config.toml
num_hidden_layers = 11
hidden_size = 768
num_attention_heads = 8
num_key_value_heads = 4
head_dim = 96
intermediate_size = 2048
vocab_size = 8192
hidden_act = "swiglu"
norm = "rmsnorm"
norm_place = "pre"
norm_eps = 1e-05
positions = "rope"
rope_theta = 10000.0
rope_fraction = 1.0
qk_norm = true
attn_scale = 0.102
bias = "none"
tie_word_embeddings = false
parallel_block = false
init = "uniform"
init_std_qkv = 0.0167
init_std_o = 0.0
init_std_up = 0.0167
init_std_down = 0.0
optimizer = "adamw"
learning_rate = 0.000441
beta1 = 0.9
beta2 = 0.99
weight_decay = 0.36
lr_head = 0.00473
max_grad_norm = 1.0
warmup_steps = 393
schedule = "wsd"
decay_fraction = 0.823
decay_shape = "linear"
final_lr_fraction = 0.0
batch_tokens = [65536, 131072, 262144]
max_seq_len = 1024
doc_mask = true
train_tokens = 1253000000
max_steps = 8868
dataset = "wikipedia_en"
Each number is 500 + 40 x the weight over its row's rms, rounded and kept within 0 to 999. Layers, rows and columns count from 0. Numbers have three digits each. The size before them is the row's rms in percent of the matrix's.

# down: layer 3 MLP down (transposed), 2048x768, rms 0.0221, rows 1516-1555, columns 528-575
# gate: layer 3 MLP gate, 2048x768, rms 0.0232, rows 1517-1556, columns 528-575
# up: layer 3 MLP up, 2048x768, rms 0.0225, rows 1517-1556, columns 528-575
down1516 099:535486546494464503491521445485444470545454489416526507467578442534547462461501489457536523459453507486532530564540550485550563515446491427462485
gate1517 103:503559474515590508483493514497561562474508461518560448500503519475534480519465527517577454508532485544500435517513461484554508471515650542408472
up1517 100:519530520450484474538479513405474517440520496577490427488540468467458454582480539473532494523498533455534437504498447497534495542508485502509527
down1517 100:515515485524448463483466524459485479503456546500509464452466514471535456396445509523534504486479554490529458595426407470488470494496539490431516
gate1518 104:557440474450486440503547475427569514480577464496530531502526489483511476453492482511519508509488556540549501496521528488543485556507465534498600
up1518 103:542487502471573488527524415456453467460441581536484552555509436507489508483535536541492532492586566414518519483432505498533538556511464424508528
down1518 104:509473511493528470504519497415514464513483474482499503478494478493492556471468488498512455504500555500514546539482421469539460486509457556501542
gate1519 099:544443552472483459488504444564475425499535492479475433540547580440547522511544530495525508500460532549448450552465540508497449555511529473541562
up1519 100:544549502540459469485477451449467560548488585525508516524454455539499504488547501495537540458539425516536492555515513374516538525520512488493544
down1519 097:478449494553559533485436497452517545539496457503475482409483484518468547500460510459561506515487504494484524473562447497516478441557470504499510
gate1520 102:427446533483507457441454514484524426536477459422509522431476531521477501501501518522479435455469473455409558497498503463524516464515518486506457
up1520 101:510475477516510496519488497503534488450481528492527485558508527508515455503437535417473510492411552535495516490422440511479496476537529490451478
down1520 100:467453455513545500495505522447555495495462555485535460492490523519470488535549543445539593469474512568528455528414514462501450580457512497505479
gate1521 101:493452567542529585495541433474503471473526448464482496580542553494556483526513492518519546502500448545452563578563490535538429492501558457531531
up1521 099:556404486535500484454540500495533504461455459532465507438534475511462429535489495553499496473463539505466488486569527471540490494496450527537494
down1521 100:547538544511455464544449521566498524469497502506429466504453512514498458498518565537515511448526465522461531562480498474553487491550548458515521
gate1522 104:556517457521490510446442442594543432486499483538526434514518497560533532525491612480502566477526480487472518493519463478479528491401499485476544
up1522 103:492533495498535510491493481480552531499517518498515497522461438459516545387448509534479489521460445499487509500471442449375520530463434516478487
down1522 103:501474512532447475468474463497504470440497550473550544461535406555510458435531487529467515535457529473518512479515510531474523485536566504462462
gate1523 103:513472501452563552567498452505494528469476499458496470489546451479494512561533557447457550516458486477415583449516537542522524523451514527461508
up1523 102:462492545608539478546417533519542444522528490615489583456474518505458483492498485462535520487493433469475572514512519503363469472464543518498516
down1523 101:446502436413447465542570548577524477551446488543493425435564502632523513489511533467533499488457544524498500504527513535487461508494467544497456
gate1524 097:482551500505487481533516430463473497477586455457450467549464477488459511571508482508527569557491525461458489551485485414574487543479534551513591
up1524 100:513613474451487494474473510491445468550504478550478464407428574458496493533528489464503484447502500490478489525523521525447478535499432524479492
down1524 100:526488433497440517539448490528459452497442505613459496478513526517477465465435495496468507428468514596533406526532537507410476525499532494426560
gate1525 100:494485535474455513468465497565504467539424544480466486459488543538447499476485488464435570510571479548534480524511541539497587516527545462456444
up1525 103:531500575483510477556437504519457543509555509590533488489473473596495548520394518569509424444506490552546515477489519464435554506606453549453572
down1525 102:509548510526455609538522509554514484440485488476485513507518478466486531497534502498486492456500553435474435466524395509503480509490477419555480
gate1526 100:470491525503503493566529505550444505459483533489513474567570456474492483451484453473531497526529474521535562577523484558519560534565592476546565
up1526 102:494566492436547447540520463501562482572502463536533555521471445466470555477490498492497492449529530544523475494612513519514440524462457557445506
down1526 102:536553479516569480482482576493500502511484493467501550513408544556457500497530502511547493481467511581508528494548458529536474517484470529487514
gate1527 101:532552596502490470484473507580460409517527513422514473497511461490526535425504475508579512517473529552442474480520497487500423429500477478533490
up1527 100:532502463438529531600465527525508482503479494463468520579506502505479476410483487518467522509540526532479476480503467470590523489526538512520486
down1527 102:564523521554576518530442527479510425546437527485409513424500559569515529558538520564540524491516509548442496434500414525482464454465452511498483
gate1528 101:451511517443520555476449479514546450559575474506532483491471448537523492549492553517498514490487518565471467431513499488432471447482525537481488
up1528 100:514479511464534458539487497464507451484500476526505450525466557537491463507583514457534483461451516531512477434484497531499568498419464486439554
down1528 100:499472487474475486449506545433490462491498490577419470514566493517551512490489492574487510520582504453500524518509517571511597530475491559468470
gate1529 098:562456484515437508535478489458516474490476554500515409498515502464520449436534456559454441519515453442529480470541486476488500506439520500454542
up1529 098:496485512462559525514607399463538502473520506515457542524498569539522439444571519470514552543499475436573486539511535533467545491455443455554405
down1529 098:444461433483409561484529465436474541466406494453516440522481567470510525541473473586510542475558458543527468487499434526511542517488542550512496
gate1530 095:529511530518518475472487504585555527510498502548487495467494459553522486497511535466499510445472624547459519441531460575519609493463588465555505
up1530 095:500452479567486559515563539521566507544487509554550545482460488528397518545535471479509519529520479582507460476565453491504438500486536537490469
down1530 097:511458507521420493529520512460454471515533432480488478496441518463432571516475499572458469564493555492472548519519468564503525458536516543569466
gate1531 105:543464480527496478503507516519461494515473502535547407496419518499562488542569493483476510486491518444561515516531454549565479548503547585473492
up1531 103:497575541490450517502468518480488490433495591525453530534553461579462508500475566530563493531490516468532561507471469531582488501515563519596541
down1531 102:451496518520496462417494443462547526451520478489495491494496541491492527490495624418493443431585535457519492584502473491551384503469487520486556
gate1532 101:479520487520539549499566486499485503471433586480549477482556518412571557594547446493559528465434576510468563560422507470495479517465525439550501
up1532 099:456517514534463487535557418576422543488566447515479520557427459534516538468536468531523466459525418496555498453572484522529562502506469517456537
down1532 100:472541474500489533505487412514494488552446488507479472584491523499507534550517522557524482520461506519560571501496453455486488502544487432487508
gate1533 099:569507517558551518484502567518460539609604459539477556477481532521541509479480528521462486507530470455424435535438517514505501529471531464501600
up1533 099:609472480482540482544496481579490500534496547538554540522508457463583550588527532524573514461460486501520522460547493489494494471499592430441549
down1533 100:559548482503554527496524542476526471488520500605488485512507503516408462459447500529492547462498472509504520511448493457469547501469406503504461
gate1534 100:504546454523493500541494473461412531522487483450500504472548471460479377497473456509501454545510513455493507465494578501538550505515595454527550
up1534 100:529466502497554464599503499544569498556536503470551502508516470559470528518529439448448499451514501543452541554456511493497484507440501483498461
down1534 101:481564473469505567552468512476483538513493443529410598514561485558568501487539474474499542517466562528499602474457503457467485492505581491440467
gate1535 095:528520499480455473544506510504471469496443491502528479521528510572493498487539481496547455527444503473516490524437526347473470570536471530520483
up1535 095:525527483543570524505546536454457528495542457511480476486500531516507492451532503467494420516456471467479481488488502534407539436491441458441473
down1535 098:498431475641517482527519474476485449487499504507557459466490484501493464501548494550498464547485507495462544512464524567467545559478494474431575
gate1536 100:486479522533551493510516532512520497460569523444516553393484547506504387553565485523490540443552481576476496459419578510528509464486449480521510
up1536 097:531501514449470485459501481497499497496533466527527499486502487468504457523482537524474448466538521464440469496506558592501556493434438558485465
down1536 099:441449502479547486481500506520548468469535462526581569505493528560512421511440470452487519544481494553504518520528460503393496559545519448572488
gate1537 101:490556470444487587530551512472483468527470488538594409583505522496578532548496532567494562520486513482552458481496498542558489475501489495493464
up1537 100:503408534488451483483496516531537423569468563572563492548530530518524578491486526457527539469467514536517445523467541495551482526427513460542493
down1537 099:496527514471473450453505504462477470456464447558477514470505569513510542442431542583526505509472440544542480530507452487472497490475550486580513
gate1538 104:545527494520439493558490544525498574488502515510503504522460481497459525518507591469490474543533444424568475531508457454557520564504486522485491
up1538 100:476495450482540545435521502521487458496536522476550469434536438504549556533467493472530510499499502512466606426481482587485519520440527513470473
down1538 100:497541460555540488523529451421528492491411595568542444543493484498506544522467572517462466462499480558435458509509489480510434496462571511542459
gate1539 100:446536410492468540488483504481399464472517465539560489476510507485480491506491442485498600451491476534474471495445528470477498495483511505525514
up1539 102:485540544551515501487431506499473495469547546519476518519430529492569452551496485503568470525492450486542518532474480477513511449487490499496515
down1539 102:553472524475597515558543614505435558504553547495431500548490482483499493483522498443461508556468442571551477497470484466573416512536537494539569
gate1540 099:480529518430528513528462437497489454496477481480473508543488588543518492492495521470517578557475496561497451415562529471486527522520528522511468
up1540 099:511434482527541410518414443539525519521470525528533484572486459490489427525477525483397473458490442543509445546485521523521517407552448474521486
down1540 099:459522513471511481506482493553401458458444491469421461476506482513510497516456470542513564531530502573499486526521556566482454446517424448482533
gate1541 099:505559486553483491428524483463533522460441455483486498566456510447519582573550447493472472598555502436455536500549463470552509528583412549526501
up1541 099:443517401461505508543557529377565462472507523416454500503463430528374515429536467526484445457530488485550547488524492466527540426494538466510469
down1541 100:524479465473477499462492499536481426470583551572482511459558563544562537452512535524495482496481427449472513562474457469500519565479497543504481
gate1542 102:532570488465522525526555477503593566475553459517526511559433491512513486582561491506415497527453507568475476552477469471505501435471519523447537
up1542 100:492489509488421469498518507473513417493448485579501542490455509534460479489521460523482479499450531516538440496535523478571529487567503514512560
down1542 102:571493561395468516533491476453527485463477455455506455501473517530451524393479537479438510444519503527467523511514562486545478487456416505508504
gate1543 097:539530479471460433537409502428528568481484516514527498499443491440552492501482495498506494500491500455494609494493528507594463494537518501492481
up1543 097:467532527481464456514481502485490528472498501490501464483542534499525590477481523438515480445431448527480516529499509490452492497514515535525577
down1543 098:446469518506509568516500564496481499501500476539504531421509451559510447379511461555448453493424489556453602507531461491513506471547484443470490
gate1544 098:519376473637505455493403478554555494476494431482442572543509594523534498484546536589545499438512485585540530448509454538553455573407521576499567
up1544 101:559455587435462468489542550478482480524458511476488482471509518464533497499492554469491526510530458454453447515526508441529615506563481459526498
down1544 101:543508516494476475514499495538472461564566472485505511582504424513488532467441495499548448523411525505499480496561597468501532532517553530530537
gate1545 100:482533479533539496503464533462484468519495466559518531502501569457504472472499473486508474491509516459494496397555505564487569481512453482536492
up1545 098:544537539488496540470544557489500502490494475510488513439512531553514492604598531563517474542529546449489487458539513558544503513522468495497504
down1545 097:564515461489512502503573552542481515453481554568488473485504535486561474541509452501513476516473518540420483458524508487481539522506468505570477
gate1546 100:564479518458554464490477596512478495471495509503538499465440564506541476480539441559577554511529576460583488546517514490510467537480516512505489
up1546 101:422499494476476491508492468450519528499589469475538535482501486491517499407410534540518448471474481416417486528483509517501534464473548512467485
down1546 100:498531500485513486523520449513586463505501467533542493447517437513477531422551562418445508563516454514457519516535530493527494528413544496453539
gate1547 106:459529504553517464561447557508548428538547468451564560454525493499494440440568491504456507536445499484503506426463505505547481492500527492503475
up1547 103:518550469456576459531419467535486569497471483482440503436480517514474554514537517492483550445456580495450534513506481544558494502439530495493569
down1547 103:490423490516533552466537451453536597547502526476464456528429538450475598565483532560490485498450497553452445474516533491557511525511470423548566
gate1548 102:576558569450487434541491488439518511534463432514501535519507476639549473522527526446514462455555478518532480433486499541518433584483505491503478
up1548 101:480588506447600501574506448479510511510561473495525518455596495431490529481448471571573514484518503526406530418424479524554463465530563561474507
down1548 100:490534493531549497538453470436560485481561516538443540480554465431524507515507567496487549426504457555566429535494510442518429553546481481482503
gate1549 101:496487488472460520519446458475428516512501453459513477547521515517483473487547472477479487566521506521543508408516489497529543554513504448456445
up1549 099:472518463440459479477568429494481559499445506509457501467530488471383464541435442513511494505555534481530475492527539459519555487543462471520489
down1549 099:459532434525526528529561454458468535528418506508515507499479522487486539456448515495467471482506572501482457551588525474466587523483506486576518
gate1550 099:507499506507463425526402468484453491504538488547483495426598453440577501406566459586478396484481503453482533443448622411479527563492550522467476
up1550 098:504476508490494527544555463578461509512482596500483477478544445447494467463528494574528448515468502480465487544527525542521420540488401416517511
down1550 099:467406446523506516542535478491480504534415508561424547447503527463464576512556531534453470478530472560476512485555561503534484490526480505508526
gate1551 102:493514492434520463441450474564493478558482423518553433438557473415507379495574502512457520537505484587410506563501479516485496497485527470518592
up1551 102:435496480542429519495506420512476558440579458474553467532498533443412450454484479476433464578522596484487493452581492531518520516498470474547536
down1551 103:450455466515497474532508457492548521523485520560612502521605516459440438475534532512583477634519464523446550513548484535544574510458593493486563
gate1552 106:599530469578520513492557467555418523527470424454505409437519564473493557519515546502469508494456459408507464518505551464438482584533514503494568
up1552 105:511516599508468548599509466467477516430533491508457427544521460460547539471514486518495470582569490422485512568483442517502512454527531530518532
down1552 101:516519446512504525540568498531460513511499525483463437549492517504442492467433529492472520505488492471442419516490569494422457543501518481488524
gate1553 101:476495486495502559428440434523501512467505535488524403508500502478525513549505494537454537445440542502531443458494428510531506467455436424434447
up1553 100:605594421498544536459463509546517453468554464469494452490470481479537515503580527524446506463480518487460465501500530422541533551514522490474495
down1553 100:454523477472471508534516481455491505518449542539501515564490467568535433468410506446443518389469458503548490493534510432539486530459515415484536
gate1554 100:516465566490455507464577430533492470487518557420481464480445546499545537485540440535528575459478494569512429462513534532458511474454458480539522
up1554 100:560473532482508533557545472539482574502478505549442466591570602457505493434500545551506489527560521488468499495512571496494498497514442519503505
down1554 100:567468462443494583486622442514486533517431506521536542564562485519503515484497555517514477489468531427464442516439479516435548490499491562610578
gate1555 107:520520494457533473516547472464565519523409544484519476476504543501405521494514477438484547466595486473490472507551552480500486539506494482488474
up1555 103:480496601537384536529538473436533507547537434466487551488577491492529552506501565476604515502471596444544498489442517559520491438478534498419507
down1555 103:493513499528481526486445431457512488457495454479448545502529539479548526445511506484546450548446584495531461523472521466553550538491411552448461
gate1556 102:506431561463535547504426458516530514475471521564468440464545532469475516501557436536496476498558416546498461473484540478571506509479437432502496
up1556 104:545419543464529479560490488533501552565432430500502489552460475442490470462560525542527506462506453523475511450541529453539504560495446526504459